From a checkpoint of a small transformer trained on Wikipedia.
Size: 9 layers, width 256, 4 heads of 64, MLP 704 GeGLU, vocabulary 2048, 7.76M parameters.
Architecture: RMSNorm before and after each block, rotary positions, no biases in attention or MLP, tied embeddings, capped logits.
Training: a variant of SOAP for these matrices, 135M tokens, 5653 steps.
Each number is 128 + 24 x the weight over its row's rms, rounded and kept within 0 to 255. Layers, rows and columns count from 0. Numbers have three digits each. The size before them is the row's rms in percent of the matrix's.

# q: layer 4 attention query, 256x256, rms 0.113, rows 0-115, columns 192-223
# k: layer 4 attention key, 256x256, rms 0.116, rows 0-115, columns 192-223
# v: layer 4 attention value, 256x256, rms 0.154, rows 0-63, columns 192-223
# o: layer 4 attention output (transposed), 256x256, rms 0.256, rows 0-63, columns 192-223
q0 044:136146116152156126138117123110130141125100078134117097141145152130138080084120147112124166094111
k0 044:076100125107169113104182143166129115132091149124115154131109129139079157135160117135139089114095
q1 045:136151161117175145125127130161123134135169140123122153134158123098131079156112100137108140151098
k1 043:119151127145150098141126115096197108137123114098165105160135129144109133099163137147141155149147
q2 045:138111150170089108131130130093151128093129096100084105131097125123160151088142156119139142124090
k2 045:139121144132145112109090113175064114126150125122122138176127136132117126132088088102120116143170
q3 045:153111135087120060140135089099143136127125142153129127121123094142131143128110134107142137141182
k3 044:099123075109117117176113162126153143123112179130083146155095083146133150163168114128119100141100
q4 045:089117125111132128136174114157115136067141082153106114126119116125151121118149151128073116173135
k4 046:114122122185115124124122123122137114132122126140115090120164153143103086104144124131157137089085
q5 048:115118147099124122110113116156187158195102132133183123149131114141141143131128142133151129145144
k5 043:114087120126142121115120127126115115086089129084109157129122126117112055126140104129117161099103
q6 046:130175148138123100133132088136143115132178158104134063134155169141165104096153145114131123126120
k6 045:123134111115096106142157157128155124127145142138112137154081141111140094137103141140137126161148
q7 049:076125127127141160125156089112104127083104143138160143128082141086158126124103163138102136146126
k7 051:118112129105091159169092149168158150176127120089123104163177162149132116124085142140118174134095
q8 053:163126124138150101138147138145119113168113122120098134112141114123110113100140094107106123109141
k8 044:140189103115139140142157108083095138104148129143129110092101114118154129124097139121164163132116
q9 055:134124136122141131121103160156140144162113107103147124118140137128099105139139090153135084125104
k9 053:138190134153075115095161094157101128126100152177111103095112124180138137119124106123128075088125
q10 051:163114146116142144138111131148132134112111166155095124091125111118081148086152159125119120093167
k10 052:119129088138150139123150125113090166114145162166128112097057101150157094126127158120110153152105
q11 062:126149145144122110110136189143105146142124139115159123124152132146133098155123132122117100124100
k11 060:128151073115112110133170086105097099108121088124144134078128107109145142102133063127145138098124
q12 055:157122108139098165123136175160171129115161101109081150131128156126119154097119128162156131154140
k12 058:127078146134167136108113100154097149106137169149143125153119082167177151122132147119145115119091
q13 056:117159123155151137160153093175121122105128115121143133120135141143113116108118089146105133118130
k13 064:146113086157110098133136146112091101150151088101145144181116159110136078141127111147124140136127
q14 060:136092126152124089116115104103138083114148149102091101156141142106098120117148114120160130121146
k14 063:129121136148176124122147126119164167084189152123148128106113131118175146115144140137152088146094
q15 062:115120124137104131077127165114137149101121166139066124106120154109119149176144153132185158119145
k15 066:116064127131155114085108120140125091123125110152144103171163124161120159081128165104125170149175
q16 082:121110123109104153133122149119143151116137146126184101110127136086111126131139111139117086160139
k16 081:107115130104102143148144128108115130105120155112091124105140147142105073149183079160121103126122
q17 078:110144102131120151120113137143114145110114137136087150114104133153109162166110122138167161108135
k17 074:102129138096122118124130143139094132157127118140157143175122129101108080115176111129114184149127
q18 103:143153142140109144148129136113121135133135128104161104124129149065105119136167109114100083130142
k18 106:110107145129105128118120098123132121144150118113103116098178147125109081118191085156132109132113
q19 093:135120092155184135138090134141112162134077132129121137113150161137137131104098146134129152114123
k19 099:102157098111107131114135151109119083158153137140108118133152096101106101125168136146147146159104
q20 121:130094157161118141116165092157155128119148104135121145072094113148124106118112149145141169129142
k20 098:133125171107117100132159130155157099119092143106119161116180172124127145108185094167099118121099
q21 130:135112109127124140150135109130121142135138130104182108120141133065142107118150113111103110135120
k21 102:157179108131145105132094128142113122111158115137112084125169128108107129148118107093134075079130
q22 142:123131180102080107133123116112130061127157139113140123152148115111145158132157111101108092130137
k22 125:118038126135114133109129132112163114151128115112117141133156143151137103091159140175155105182130
q23 145:104169112143132146137099134167132138099076125129098145086152166147136157102133151142123133111144
k23 155:124113092132103127139083116117143127069160107152134125137094121106146114127092117104125092093118
q24 146:129127164151194130128095138131122128154113122168127127126115114151158137119121121133144119089148
k24 155:134126198113136131142144144146160108065109157109141142111125160104175147137118047125128189108095
q25 154:115124149153113140106136103164136134089106096146143091122121128124085141125162133156196120121198
k25 152:156072161134156122171177120130136140150139061126150097133112121140127118095159135123147089135140
q26 160:086121116153147120125106132087140155121109111151122165081152136175120141156148117132133107118137
k26 149:103135132138131175132141135099156124136116141133139144133140108124141173118108139129155166145139
q27 151:144143120131138093119149133126092133134139133191126132120111148111160103152151167151121137117134
k27 153:115080167133129151169146126140157130115146116151138151166093154154137135123098074165175165110136
q28 154:115138099120135096153135139121140157156164154094138161130125167146145124148152126116140154102129
k28 160:135184155145139135187124128147143110144130144121174115139126148150109091091134140123149082109102
q29 158:096118119119107069124149101118145128123128126130135110111127169103157137138097142112092120131123
k29 150:098149134143129128121095141166142115153145100166167159124121143117109096144158055127120170173106
q30 154:154105135167149150095139164139217116112141128190140137154135119124113140128123166107150140115126
k30 161:122148105129132116135142174078119083141158145194126105122136153128078134100126102122144152132149
q31 151:125141137136111145153122111124139157117110114124111138111120133156144130130130100128133125109131
k31 160:137154138113131128175132136143149110138120096167166115120128154140143137102150152137107113170104
q32 047:089145149132136106114149135192142090089091109160118114162138087120121126146127113128096072158128
k32 047:096107097120156141121126123138108111116136189158154101118086102117121120134114119137158138089136
q33 044:118076108141136120143120048105131105113142163134129143122093126162054082141111110104102134113176
k33 046:115137173167149136128084156148168110112119150128141161110129098127179113131103165081124125136115
q34 048:155136129133099120113128154160172146159126087162093105196139136144151122195116113143165137148118
k34 047:088092115116122104165120166135160122137147130130100125105127131140122167109124117110110143089130
q35 046:111126118120115123171122064192153077083124157063109112076116140090160139108114110151136132126142
k35 046:114121168112126131132108143103132137145109170128106139136132127100119098140195105139138096102123
q36 046:149136117120186150114128133107121121132136126125101106124173122163086209107104122148113084078130
k36 048:132134163111160095092153113140169142144153126112146099127129144126107096137114143146119137145158
q37 045:133108108144114163096129179106123152114111125124104123104143145105083114096157122138143103082120
k37 048:166164072163128102121136119129103116126109157128158135118110102107139126095155094100136158117101
q38 047:149164133121158151183094183152139157163117146113105131148094148123089165124151146108169099154159
k38 043:153165123131130144157149125135052144115127123126136132141124167140110151134064129114139116089127
q39 054:136128121120130103102114136106156158124181142152154159105094120098161139071087137146156098178083
k39 050:136099126093159173109125127168154095095106180107141135130115172134154124099131143104139092145129
q40 055:123118100155131148121129148104118148131131089154156117107113128121080122141104134109157131137151
k40 050:106152112113155102134140122118149099142118124092149185168108150127135089156080109093159157134126
q41 050:124153133110131143102135145123118140103142108118142124134113129134095128142142091117125119139138
k41 049:157137111104083128156109148119100119163119129122134121107153135134099173153135100143128128111202
q42 054:087155141139141158148133137140136123163099102124159145134115121133120144089122084107086105163114
k42 050:154200138128118134113137172163080126152130138146131148071087097155099153174109082132139124117153
q43 058:087178125102165149136131102117122143132125107118168102114054127115145141127127084143104147096126
k43 054:127138118117124101138147151105088116119116095084128176145121163155164086170125118141132140161125
q44 052:144160137121115104097107126141127150141097137146131103156135129141110123101105168177118113151162
k44 061:123168090156137164129140129123122127102106132135111144073133104110111204103133120118112120109146
q45 060:170116133136101130108111133105163135099161086139119140132142144114136148112109170151160161155128
k45 056:110130143158169144113128105172126133124105162130137138163146130113114149111065173153110134148128
q46 064:118126166115085106116124180148124135135119172144151114168162138147110109138130151121148125126131
k46 067:133167083154120134175114146156121152123132133125115136114147087112125156148165138129132120108095
q47 070:087133116149056092111113167110127156124113131147085136088157180131123121122115167147100119140098
k47 066:150079128150157152113118105120152121100120163140115139090133117152162167126087169132158087120123
q48 077:161163140145122153130131135129107130141138095133148086145151144106125111136172109102126105132144
k48 082:127114126107124144172131146099139161137099148128174175116088117125115127140175135168100112108074
q49 084:105127138150088104103114140086130151096107136123087139099137187123126133111100150170130135153123
k49 085:140051131128147138074116116148155110132107134151164154141135127144125179076072194132158145153140
q50 108:125168159123110106121105111148126070121115112139108120147155145154147160123138127105111135114142
k50 112:122098125117111149171138155101142159141095151131145174113087138125152140123163134162108110113103
q51 108:133162109130170115112112175153137171120121156135126179141125132141141139080114112147132128124167
k51 110:119077112155130141104140137106126140215102120095141149135149122159116116106153186167146134182139
q52 096:150082140150153120106146123144134150166155115185161154167087066142130119121157141114133123161129
k52 104:141165167127121178089154129136137083069101097132096107130126133094154143145085101098158197131153
q53 103:118150132117126102119122100174121097146126116137142140154122111148136162154145110107133157102161
k53 140:120185144125124117132145120114091119141159127128106099087156144104109057158192053135113146113109
q54 117:122103105107126138121132084148137070137136096113144127107139101152142131145134154108153151116101
k54 140:134115130124120139192132132117144186140116118131148130111067140124163128142129110122105128081127
q55 151:158122135142159117112129126179151129134130095144141173115140100177143131119102133133147178127163
k55 158:127114082119133105154117175111112135174138159130159153119123107128117130114162166157126114144096
q56 156:140156095140180131127088147135128157117090141093131118187131157123141140092118112154145128140138
k56 153:128138137091130157129167145115133095129112116091091115141116103129112108122133122130152129121127
q57 142:148154093156187115131104126154142095154106083123171084150152134129130109195130114139102134150156
k57 148:114122113101144118137130146134115135094130128148140124123185148117112143130147128143125096128122
q58 151:115120104092124120110151092131156114131069147115122114142116140154115154108123136103141095101141
k58 149:110110112161162131128136128102119130159131119090133106116171124120130178114066173115103082131109
q59 148:158127140104168100139124168105134115133115108134110129096105110138147107154132107126130121131121
k59 153:137150110141110136174132130095121098149126121121119153121115103114133128114126158124187133088147
q60 159:134123153148155143117160140163094161116138124126123132143117093134137173133144104105098103118155
k60 158:136125132143162122138115110143110093140143160141090134129137116115134104171170153113146155073118
q61 155:092110148123150134131111160148110096139137107118160118150129126102104111152111128134107115118129
k61 153:130129155116118115123114162133157134152164148147113128167154122096093111158156120157146145122105
q62 151:157122154135164131122098121119119067137148162095120125107080152151138142155088136120093128122167
k62 148:133135113142119124141170135159148155111127107120166144141143164117143165136125123109107156150161
q63 145:167111109141117108144138122137137164163121161178125143117175124108113082101109107112093121132102
k63 146:117143158114139108129097129093156132114141153151127116147124127130104102131075172142149140169121
v0 130:090127139165109178135141180139150112121134109104134155103138097104124118095126139139098155168166
o0 113:122125129142080180121127163173120131143104096106120175122113134146124143114146119146111124154151
v1 133:090126100094154160125122142111141114142103106132106143139129088108179102100135133127097153112160
o1 118:127136088105168183119119143142102129142103142134092142096138084060180118117125129178112107127131
v2 125:069129128162094112102144137121123161133095139115169120121151128166124121133107160131127122107114
o2 112:035104174154097086086120155106108141134115134107175143100121119169143113150115128096142133117143
v3 125:156122158138116167113153128103124100088144129135132125143123142149154144131142163156121100123117
o3 115:179141137110094198088173113086157133102134115146118112123138137140130123138141138127108078087113
v4 128:109130136139071163167157114131110188094120122107099132118059129079134109130154150138138143155111
o4 115:124139101118079133152116138128105150096106099132121126113078127101171073114131099134142122110152
v5 132:141148147116145079090109126133086122132069131091134114155104111113120153091142150150130128148100
o5 116:166165137102137107130101145119132128090084125122154131155111106113148149135139116117138108133095
v6 128:121136137108121101139135164093137124122144110130134124114113186152165153133127121113132154100137
o6 110:146128090123123135118150127094128123143134144142134127108115149118146153162147127093159121099139
v7 130:107191075130115144092108138123132122149115126115083101151098111111117141137102122110133137173136
o7 112:116174074115127104105149148172153133177102107096112109157115123138118130148112136112132155153147
v8 129:092138128102151129130142081119155134109118157161091096137140096146131144113104087128096138159134
o8 112:090146133106106106134149100137116127113119147138104120137151107173124140112134122164109122147136
v9 131:087111141084103149156132110167162165117134110125143154106103127128072130084145130130125143154148
o9 117:062093145097107128127129149169162139151121128148136153131115132157101098083112106109089132168138
v10 131:090157101177129137109143135139122109130136136144112120128090118121082102128091110149111129123145
o10 112:102165114146160137121168095122112120134107138174085139153081136141125071097127066140099126127139
v11 124:152111121145083125126128103135118106121099126170165122133088101117127122127164119121123130154123
o11 113:148120142122085121172150111115124114140095129164160148130125081104130129115129126128125095178096
v12 134:132145125101147111155132129158136149102186150084139077126149119130159155123131125137135131132117
o12 116:122108105091136097141118132142132165078174169128131104116149108141135166112161089150121141137135
v13 127:120194123158123133130144174178143140103119148132131140131076114139099130067080086113130117119141
o13 114:151172108112126140172151143145137135113102136099145158114104103148080143077103074102133111118135
v14 134:121160134110154171178123114136136124157134108154100151168082110138091169132127129120132123128085
o14 116:114146137112135156162131089148124155158138121144097124156082131155071176126125165143168166163085
v15 124:134143146087153089117145090126143110107156154165102160135096114149090121127135102098058143143121
o15 108:135122129048140085103140090093119083103161102129097151147115125104112114127134079105085132114118
v16 137:120105118099128163114129135137102135133115113139137117138127118143122130123112115135158109118079
o16 119:121082136148161145126139105166132141113104119155128132145127155133109120157109076085145102098078
v17 126:135139132163120090140143149100099102147161123151129125121142095160124149149138151119127109166172
o17 110:121115135143141111139155137156123068153118146137128117154172118199126133180146122097098124159158
v18 134:126114128077115144139122099128095140155136087100087150088123124138140113120131115130164082139118
o18 114:096137127086131126145122146117120137161125097113106138136139092117137128133133126117155091138140
v19 125:082145149161100059139124144173103123152166147119138107110161129100138173141143132142152139109148
o19 115:137155125145109070125146167147070076148166116109157105110172122135139179125122119140147126121132
v20 127:126099145126049142123149162156151126142078117105151131086132136125136088148098103139141140123082
o20 113:139099157132069161113135119164151119133130132105126116122116133155148099153135091108074113120115
v21 130:126166108161147089149125131095091113125109138143104133141118133104168121124125125124177136158082
o21 116:149117119141169117145132118098089116147109140139118162166130113102135116142121116108159157146075
v22 125:085172166091164160089138166154117075130160147130085150114124107113171109128100094117181109153125
o22 116:117164138098141136130123114189120074112137133121073126094139115124174114132126122125173125140130
v23 131:130141091155099106104130138128146118089094123141152143117142136142132134149136127121140096122131
o23 113:136148094161099101108102155136146102111090100160176125123157151151137101149155132128154100120159
v24 132:120125140162103149096133101120142134139141086150074097146123123137158153140082116137129115122149
o24 117:092162118139122134126112121107133160110154091116083098144146122134139175133121091113135113152115
v25 139:156113115127129194124149114110133122116083177121112125105112106131150117176107149080140131153104
o25 115:153114128119113183151135080135116111133071154111110127094124138106137102146108167104122117113112
v26 131:140172142090092111157109133144129129127116147147107147114156119148107140111177128119145139107143
o26 118:132168147093115127159097115149131089105104106158094153122132148129080156116135148112129134117121
v27 129:139146132140141132102096152098112137137159155125197146101089141123084127149122157118111176133137
o27 112:171135157115142122106116110135104181136130123067190136143105127120095148162148137121136169135159
v28 123:079104115106113079065127092148107113116135162116146100135141114139111142147153081067126123114135
o28 114:094135111104125113090137097152121092114123137128137128137131172123120164137142123096120081091154
v29 134:106145125132148136131129191108105107121137122155114070101144134171129128119122124125100089169158
o29 116:099145127104173185155112178119114112092096113168091101125134172155124125100134096146089103141154
v30 130:127126167087128117145112098102109113166100134157136089118102139092086155158120131134122110108195
o30 116:144156165110174105143102116123125117165127126174144102091127147095123126134109100158133121108154
v31 129:164107117103117124112167115145145117158111108117158125113143111124111118115068128140126146117107
o31 116:151102122137133133123161127135123142152118136131111098072140133140128107137101128122096139129122
v32 133:079079107140094117150129113121103143131099153086091108108174158103146156139111112136126115139126
o32 119:085089107120107117143134115124099145130111136104080117126151147127175136155145133098110125133120
v33 132:099100122152134122144132149155145063109083103148111160137104135139107130124152137088130132148143
o33 119:128131112168137116124152151104165094100097124115124171126093146165093134097126154080156121139149
v34 123:146132112074102152139123158133100154105183158116210117151126086142135113114112106123140106135153
o34 112:172130130067152168166111110136115161113173117131193153136141115179119106129139085132130120148148
v35 131:159120158156201135108124152124185079134151147138106126107086155118142106088152149129120139134106
o35 115:180127135114177095122120126131179090152138130148118156090113139125153129119148145143115133118135
v36 127:105141138171155102166142152143144091110102110128129184121132083123126105169128139104120120129113
o36 113:128151136171151105160150126143133055111128120093114167110147069135132136144131099121079117130080
v37 136:179137155126117131140094181095141118118076088131156129133128147113095141139127122134115140153135
o37 120:179142149130100115143143180094157109111063117119112112141122128108096142126140093141126126175148
v38 122:135128117119139183141166114065110106119125107129122130096119132140140138138147149159097132115146
o38 110:141132116128111153137165113066122126131115143086117145089127124121123120154163148159138152119112
v39 136:111099119149041126171113136110138130147129083156113142179146107143130141123110126104106109139119
o39 120:118122120148084139185152087108145120128176127109127129137169122124134153109125141099103125145134
v40 126:111151136163132120088120105113156136152088099135148146106180106145126138138104093149111128084140
o40 114:106165130170137117071128091116136150186078118116125114096163125164119152141123104164143124078125
v41 132:102148113114162155157155123118112153170117132113138176186163139166212117107119153104113093140159
o41 116:091145092093178165147183140110129150121141116108130171112145106149209138144096183102092125170166
v42 131:081069119115211133123108090151158130100103130160141129109173124114117091130135115129139144129162
o42 114:101098145106180138103123134133125123098112138115125131093161119139154135125123122126170138135147
v43 133:092106170153130111152163181106141127080114139136132118143135107116098171137120090134142104119131
o43 116:113073161122140120141157141116122157108149137121159126128126164110108153136138104134145142111122
v44 127:134158121102149117134139148144125127160116116157141136138110114104144118122112106091119107127095
o44 112:135128128091124090155101119121138153127121108114136124113112126156175114131120120097134113132101
v45 130:175100131087161123134127153108141126154086150130134192129151126103133096110128121119167108141116
o45 116:155117146067172152121130157066156136178117134134104174130148100115127095106126126122161100151114
v46 140:133121115132147069116108137141116121089159101093144129164094087116092143128117109143134143107141
o46 113:145123109131161086135128157164146126065148108097096125169122065136124148126107145148119101117101
v47 131:128111115096113140129093122128123136118117117112092141104125157092115118197122113152131129146137
o47 115:137104156090082133137117143156125159155130126106081165106147181143149133168117178152136120138131
v48 126:105157102150140085137121115124146097117100114097124125112120144129110182106120111100118113107137
o48 110:082153083135100098171113127111167072140111103110113103112144136099128138108111117114127126124115
v49 129:059102125100119114153157138105131135124115133111157157105144135112159122185161157101127149138161
o49 113:093113165100123098139144131136122137114125107149151157099105112118155100158160151126111111121142
v50 126:121104118083132092123127146116126148139154163131128139166122125117137152081120145128103158087138
o50 111:141101113074095058149101130088129148155127136137142174170143133132140135064117153133105136102159
v51 129:153125127135096108100106134118119187139131120116137131180121089115134085159150117102166123128122
o51 112:114130124138119123143115123109132183128099106125189117155107119135145070150130090105150145154143
v52 134:101126151170105165127084102143127129147165135149104150106130112145127099120108129106166158133152
o52 119:123138105153105151138061126145148127137173106116115140122126121125150154146152142160170157130148
v53 129:172154137109090131085114123138143160135125110125137083104114132117129114173124142109128092100165
o53 114:144134152128117161054115148135119144150116099167153086070123102141138109145114130120109142122179
v54 126:155130129152096145121145111127163142120121082160113094117105145139108084168176155104110153157086
o54 114:147148146111115128138137110154109127104119080117094108129128149117131079152139152094141128124137
v55 122:166149116079118136138138104166133107131138141092110116160114137102098110170158134129132138186131
o55 113:165179121121122120151185126127124126125137141082097124139144109123061119137120147135097132150128
v56 133:094124101092167154108120150134101121156124098140084163136106155151136125164153142129141121145153
o56 117:098120132116197155102151149144103118115091113137124177112055141179161143136168149120138106168123
v57 133:124140183100195114165117148123161175125142099127131108119151134126127143145156146119174118126171
o57 117:096128149096171117153109102138160178147150102116122139118136161152115141125130105107143138126140
v58 130:114139116098091169092143119111133139156138127118120121106124059094135105116152136105134120145155
o58 112:117134130102116152122108114134126144158142099123140110102132051116144143114176125102105115142132
v59 134:148127117104120198172118118125126129149133092163161144161138159117101153107101107122141139137137
o59 115:152114135122120192135109125115115112130129112125132126141138149132153149102132123121101147173126
v60 129:083113072182136104102163099110163112162114153132137146112096105116132133097141096134136120110163
o60 117:102124098172116112128185138126124112149121137114123128109114111134114109078153116137138107090167
v61 134:099119128132162125114146102140103153136154096147110176163106115109142079113146142139114141089104
o61 114:115122145112167123099141114097148144147170094138111174149120112118157054106152124145131126119127
v62 133:174071135094145128159130141145150111128075131132144072117134108125105118152135135130130131180097
o62 115:170083141069125141156126169129133130139071140144140050111102128134137157152133118152133112136102
v63 128:173119131113185160184111156133149128147062134123150157121181117161082129102102107138133129093170
o63 116:145091145133147176188126105120151110125097118154129164115114110145085168110105147150143143131160
q64 102:150135127140134104133123153143123158153120126146111141121106160144148113086111145176086146136153
k64 082:133092136125116156101155132141170129113124133120145148151140118091169102107149095139166131116090
q65 099:120165110099146162099152096118116148116124152148127127153147110151128148150145138127156168086131
k65 097:101142150077120063111132127151128132137148117140130104100180110145156146093131152117109109130131
q66 089:155150148108140140110166134122157118144126114141154148107138084110121153153141119100144113099140
k66 091:119151137174154153125104203135122130116136078107136123121133182110105120125085128133143105141139
q67 099:112113113124121114141112159130177166104140146165074131087084151112126129113151132091085108131152
k67 100:106065132085146148130154111144133078079112097124141114124173149092110121100102116141106137109147
q68 095:130121043100144133144125132139100109137115143168188106098123157066126148176129118118126175115107
k68 098:100087131104114110124125106125133105144130129101158130106130109136144093121174159110165140111131
q69 099:084157102125094100145150103107130106105111141134162141143141104113170145131111114130131191141122
k69 100:125109085142174196131145105101125103145119094125166101151112108109163112149075125131137092137130
q70 092:149097123158097165131123142141097138116130118146160098137067114120139162163125129116124151154136
k70 100:088137141132135167125130133128153135123169105138137117117169126148168113110183106118114101105144
q71 096:093135153103113115151109118133144093100138107129129126122077111164142101141125087125117106142111
k71 094:138111099116117100120159140144146119113112108138162121128170123093149096055148103123156152104139
q72 086:126097084115155147115134154118132099113091187137172108105145131140140111136116129120112149120135
k72 098:131121093114122098150112157111114094121121085127116114158149137097141173153163143064126126145090
q73 090:152118107150110150166132165120105086153097202112128139152104149125156104156117088098125081147164
k73 094:108140122141143082129136107121132104111109086091146080151190131150107101084106108101159104085130
q74 095:158104118136157187191130124102112128156135116127108107090059125091114145136113100111133110131115
k74 095:130137114166037149090126122153132129114128179116132144136193116132144110152137126167111105147166
q75 094:115124157119105091144120093134151115090089135089108124141118143138203122143102140119123092155152
k75 100:133139117101111112124144099097140133111164180157123138155146100123147092116107137150121074112151
q76 091:111146173087117094127103125111147105161096127153127141099120120147144141165110064130137129131145
k76 103:125120108138086106172152100163075173142156191143131108148128138149151095121139116169060138136135
q77 091:181159104151134105102113109098129113151131170161112115140141174123103150140126094116123113165097
k77 098:104095134121103137130161087128092086098139101111142133165124095093118127110133128089154105104158
q78 086:162156091126134141146150122092124148123094123123123135135163108166117123114128077124106149106117
k78 094:120107143090130101156147140150081170132178148113132140185146129141165124154124154145122136139165
q79 088:108126135164118117148114148080141140145104158140129113100091121093172099184130142122090119173134
k79 091:122147148150073182096077106138147114124127132122126141153149144205152126128091153168133131116139
q80 094:113086131120133156105090150132109141155114141150106097107133098099164150114123135154140125114165
k80 094:130166146148105133145162094117112094133091140132120125098119135112121111165182086093104176087099
q81 097:133149129122083134133140113139091105092132163155123136152087082109088141120161110091100120151127
k81 095:115142103099169156123134155129175145141115093157113128137163099144145155136131103077146126125111
q82 103:137146110123108116133159127084132156102112109150148117141110134120141117123165142159142131102113
k82 103:141106107122163174113131144150070140090140102127102147113143100135161102154151102105173097125134
q83 103:095144116072122157184113070105126119142143106133119117161110081111152139121157151114125188131125
k83 105:155131150174182113095143167149119136140116130138118091124132110123099093156120131134114096084136
q84 100:143075144157124144156106145170142093127171106096116173107121139100145118141106129155145092137207
k84 098:130159109174110110149111122153140084114131140130084153149132139139099123121148127106135080159127
q85 095:100102139131167083179158170144120115125128136087163118138126150126128183122136120115139111147147
k85 099:148142120120114121082098111143117111136118142110140144134136138118168130118130076144149095164135
q86 097:132107121122094150148113153152096127178146131159151118153118063148118097154118132092134153099137
k86 109:148104135092156137123139116127147108127124100094148152139167151123096172134122105117172095150110
q87 097:145161115138063121092135113123117112124136112124103154099182125114159136109111107089170133129148
k87 093:102151135166146112162113188185132126100138129119148147141149132138125132163147162158127118098133
q88 105:146142121124186165168131151177162142095132128082123145163124125098108171149121134109109124152132
k88 103:086128124095122135086152115091055146151112141171120129086111155131145138121128116173113158075130
q89 101:111120133159128176132114107129104152115136127129121080117113150146096164144128086095142113105121
k89 103:165122114100138120120147107132150121127139080105107127107204172105162165098173137092160105125121
q90 096:177121098151110152125129109138139152074129152164127122145093117124128130128100105126094154148187
k90 100:079122115113164117152102135138169098133083050138103092123132170141146139100126131140138118131101
q91 101:154109139123164185134123140149091144126134107112087182144135152134130120114154141138137132192110
k91 092:121094155101146174146136110086126115093104137101131088136145112084153166117116141108117112129124
q92 103:091125066063107143132161130165141073107079130133164111118072157088115148180141132145126162127120
k92 098:125109165122196138137112082148162186131149114128124118130109141153123121128129133148117161105143
q93 093:184146113121114147141119124119115139114093120107137087196158174069119096139096107149136067116170
k93 098:118153164110139125118100128124122120105159087138131134075177118131110131121150111118169115122161
q94 099:160140158135125141158160141159179086086148092101113148156115083150115126160144119121150133149112
k94 099:095134097131131124095116157090127126122111173147152108171084150121093139082138121103143125138114
q95 101:157123155129138148127134135161143065158138130065118144140167148168097120110116153153123110145147
k95 100:132095133152139122147130092115117162135141159154122092120106181154146126113144110117115131127115
q96 096:152125138167109143109131098135129151076120124125143130132093170137197118130160149150138120143118
k96 104:114133160147153161105082180115170168144166126124128132164123157130129147109148133122100125103141
q97 106:133107083113133148170142130107166136123160116097114158139095111094083107114123120154121179108142
k97 096:126124133078117155116140105148095120131146099119130145164204114179135083150105134115131097173071
q98 087:150144116111178130133172083127135100147131154129112149134101126126107145104086133116110167131097
k98 089:128144143149156094159130192114114100130094117105155119118094120089097171081172135104133146178166
q99 105:131156127101122123131139150133165116114145144122133150160162159143148091149147160170121116149162
k99 105:102127097164126142105138115110188168125102142132094119074146126139092141168128151124116141141148
q100 087:168137159116119156125092108162102128106130124141154107155094079129098118114140135133136146164124
k100 096:152125117136151116126157138115153111149148094103127126124124191094104139123132150096126143126165
q101 097:129130148098142128145127136129119134106134098121130148129155083137152169097147117130076113075143
k101 102:139136131152128116107115135089104172118178166139116109202144122149121127160147119139152156152128
q102 094:114143141152094133153094170120092129076183143163143140156134134130110142148114131127129120147130
k102 095:160165146120102137117143107113117141129103138131144099131140104149167123126131124121108142140136
q103 099:138098124154090145120130167098133122135134151131109130138150108156104148131151096110131117150115
k103 105:136117144144096122144142113116168123133120093137127132144138143121141134139154101141153132148125
q104 090:112169133128135132156179115137136114114116115198102112128109116083132191162103161128115172125120
k104 094:104119122149134117138106097100084128156185139146149096146125133136134091128133120142138139134157
q105 089:118143134145119122139137116125173118115093147103097177178107132087134139144155156109116164159121
k105 098:113130110086151147077140135093138107115158106116124130128154119114118162092129140151102085133091
q106 093:131150105120121115153099139133134153151120097099140109149069141139098098141128094119092126147089
k106 096:141115108144104152111141150095110135098114153182118145157126118145162128142124179123110148131145
q107 098:095120121132128122125187135120144157133134150144176155131115165145121129104176114153086138155162
k107 096:141103113125128127086125162160112112133167130143076099114105113088139126089109139128116115136115
q108 095:139146102104132153183100109100156160117129147142108083085133126159081113105131140124110128123135
k108 098:104137105123145130109148138128131146113158123157149121180104149150171088188096151121125200114120
q109 091:119117134070124145104105074125127124147095101126111137119188099129132158105155125126101125066079
k109 109:123155156126133153100121109092071142118170171122137141124116155112105122137051150112144121148146
q110 092:089137118152111112115130145112084148145127137121179162099094113121136115145098125118099096110123
k110 093:100087138152111129119157073137116110129127135134141159090114139121151139046149130119153127136138
q111 094:126166144111146103176104137137115120140107106151137102149122131118186197137157099129124105128113
k111 092:098119112144131116117115141141127138118134147101178094133153123117132154121096119166135134081147
q112 098:095127170163131115113135042125113125089109137173124118128117119120119121156100126128113103103144
k112 096:095109147155167143118125168106107070148146142118143129127165149142157187107133144108133119171084
q113 091:106107137149147126101157142101109106125147151177133126149096128111101165097090110104136146158157
k113 101:146121144098096146133087121102122134138137102129071129149165120157155145099085119158124157152114
q114 101:074168172145142168147097170134129118152146123171140117149099136136132134111144151126168133132130
k114 100:147088131126131110113145120121151128109107132107161101103079131098124159138186109117138133126113
q115 096:131139116131126162138128100105151115144151120090125129149190115122085143118145148178136140124062
k115 098:121113095120146133102154167139129116124119123102142150065110134083118140155145090114138138147127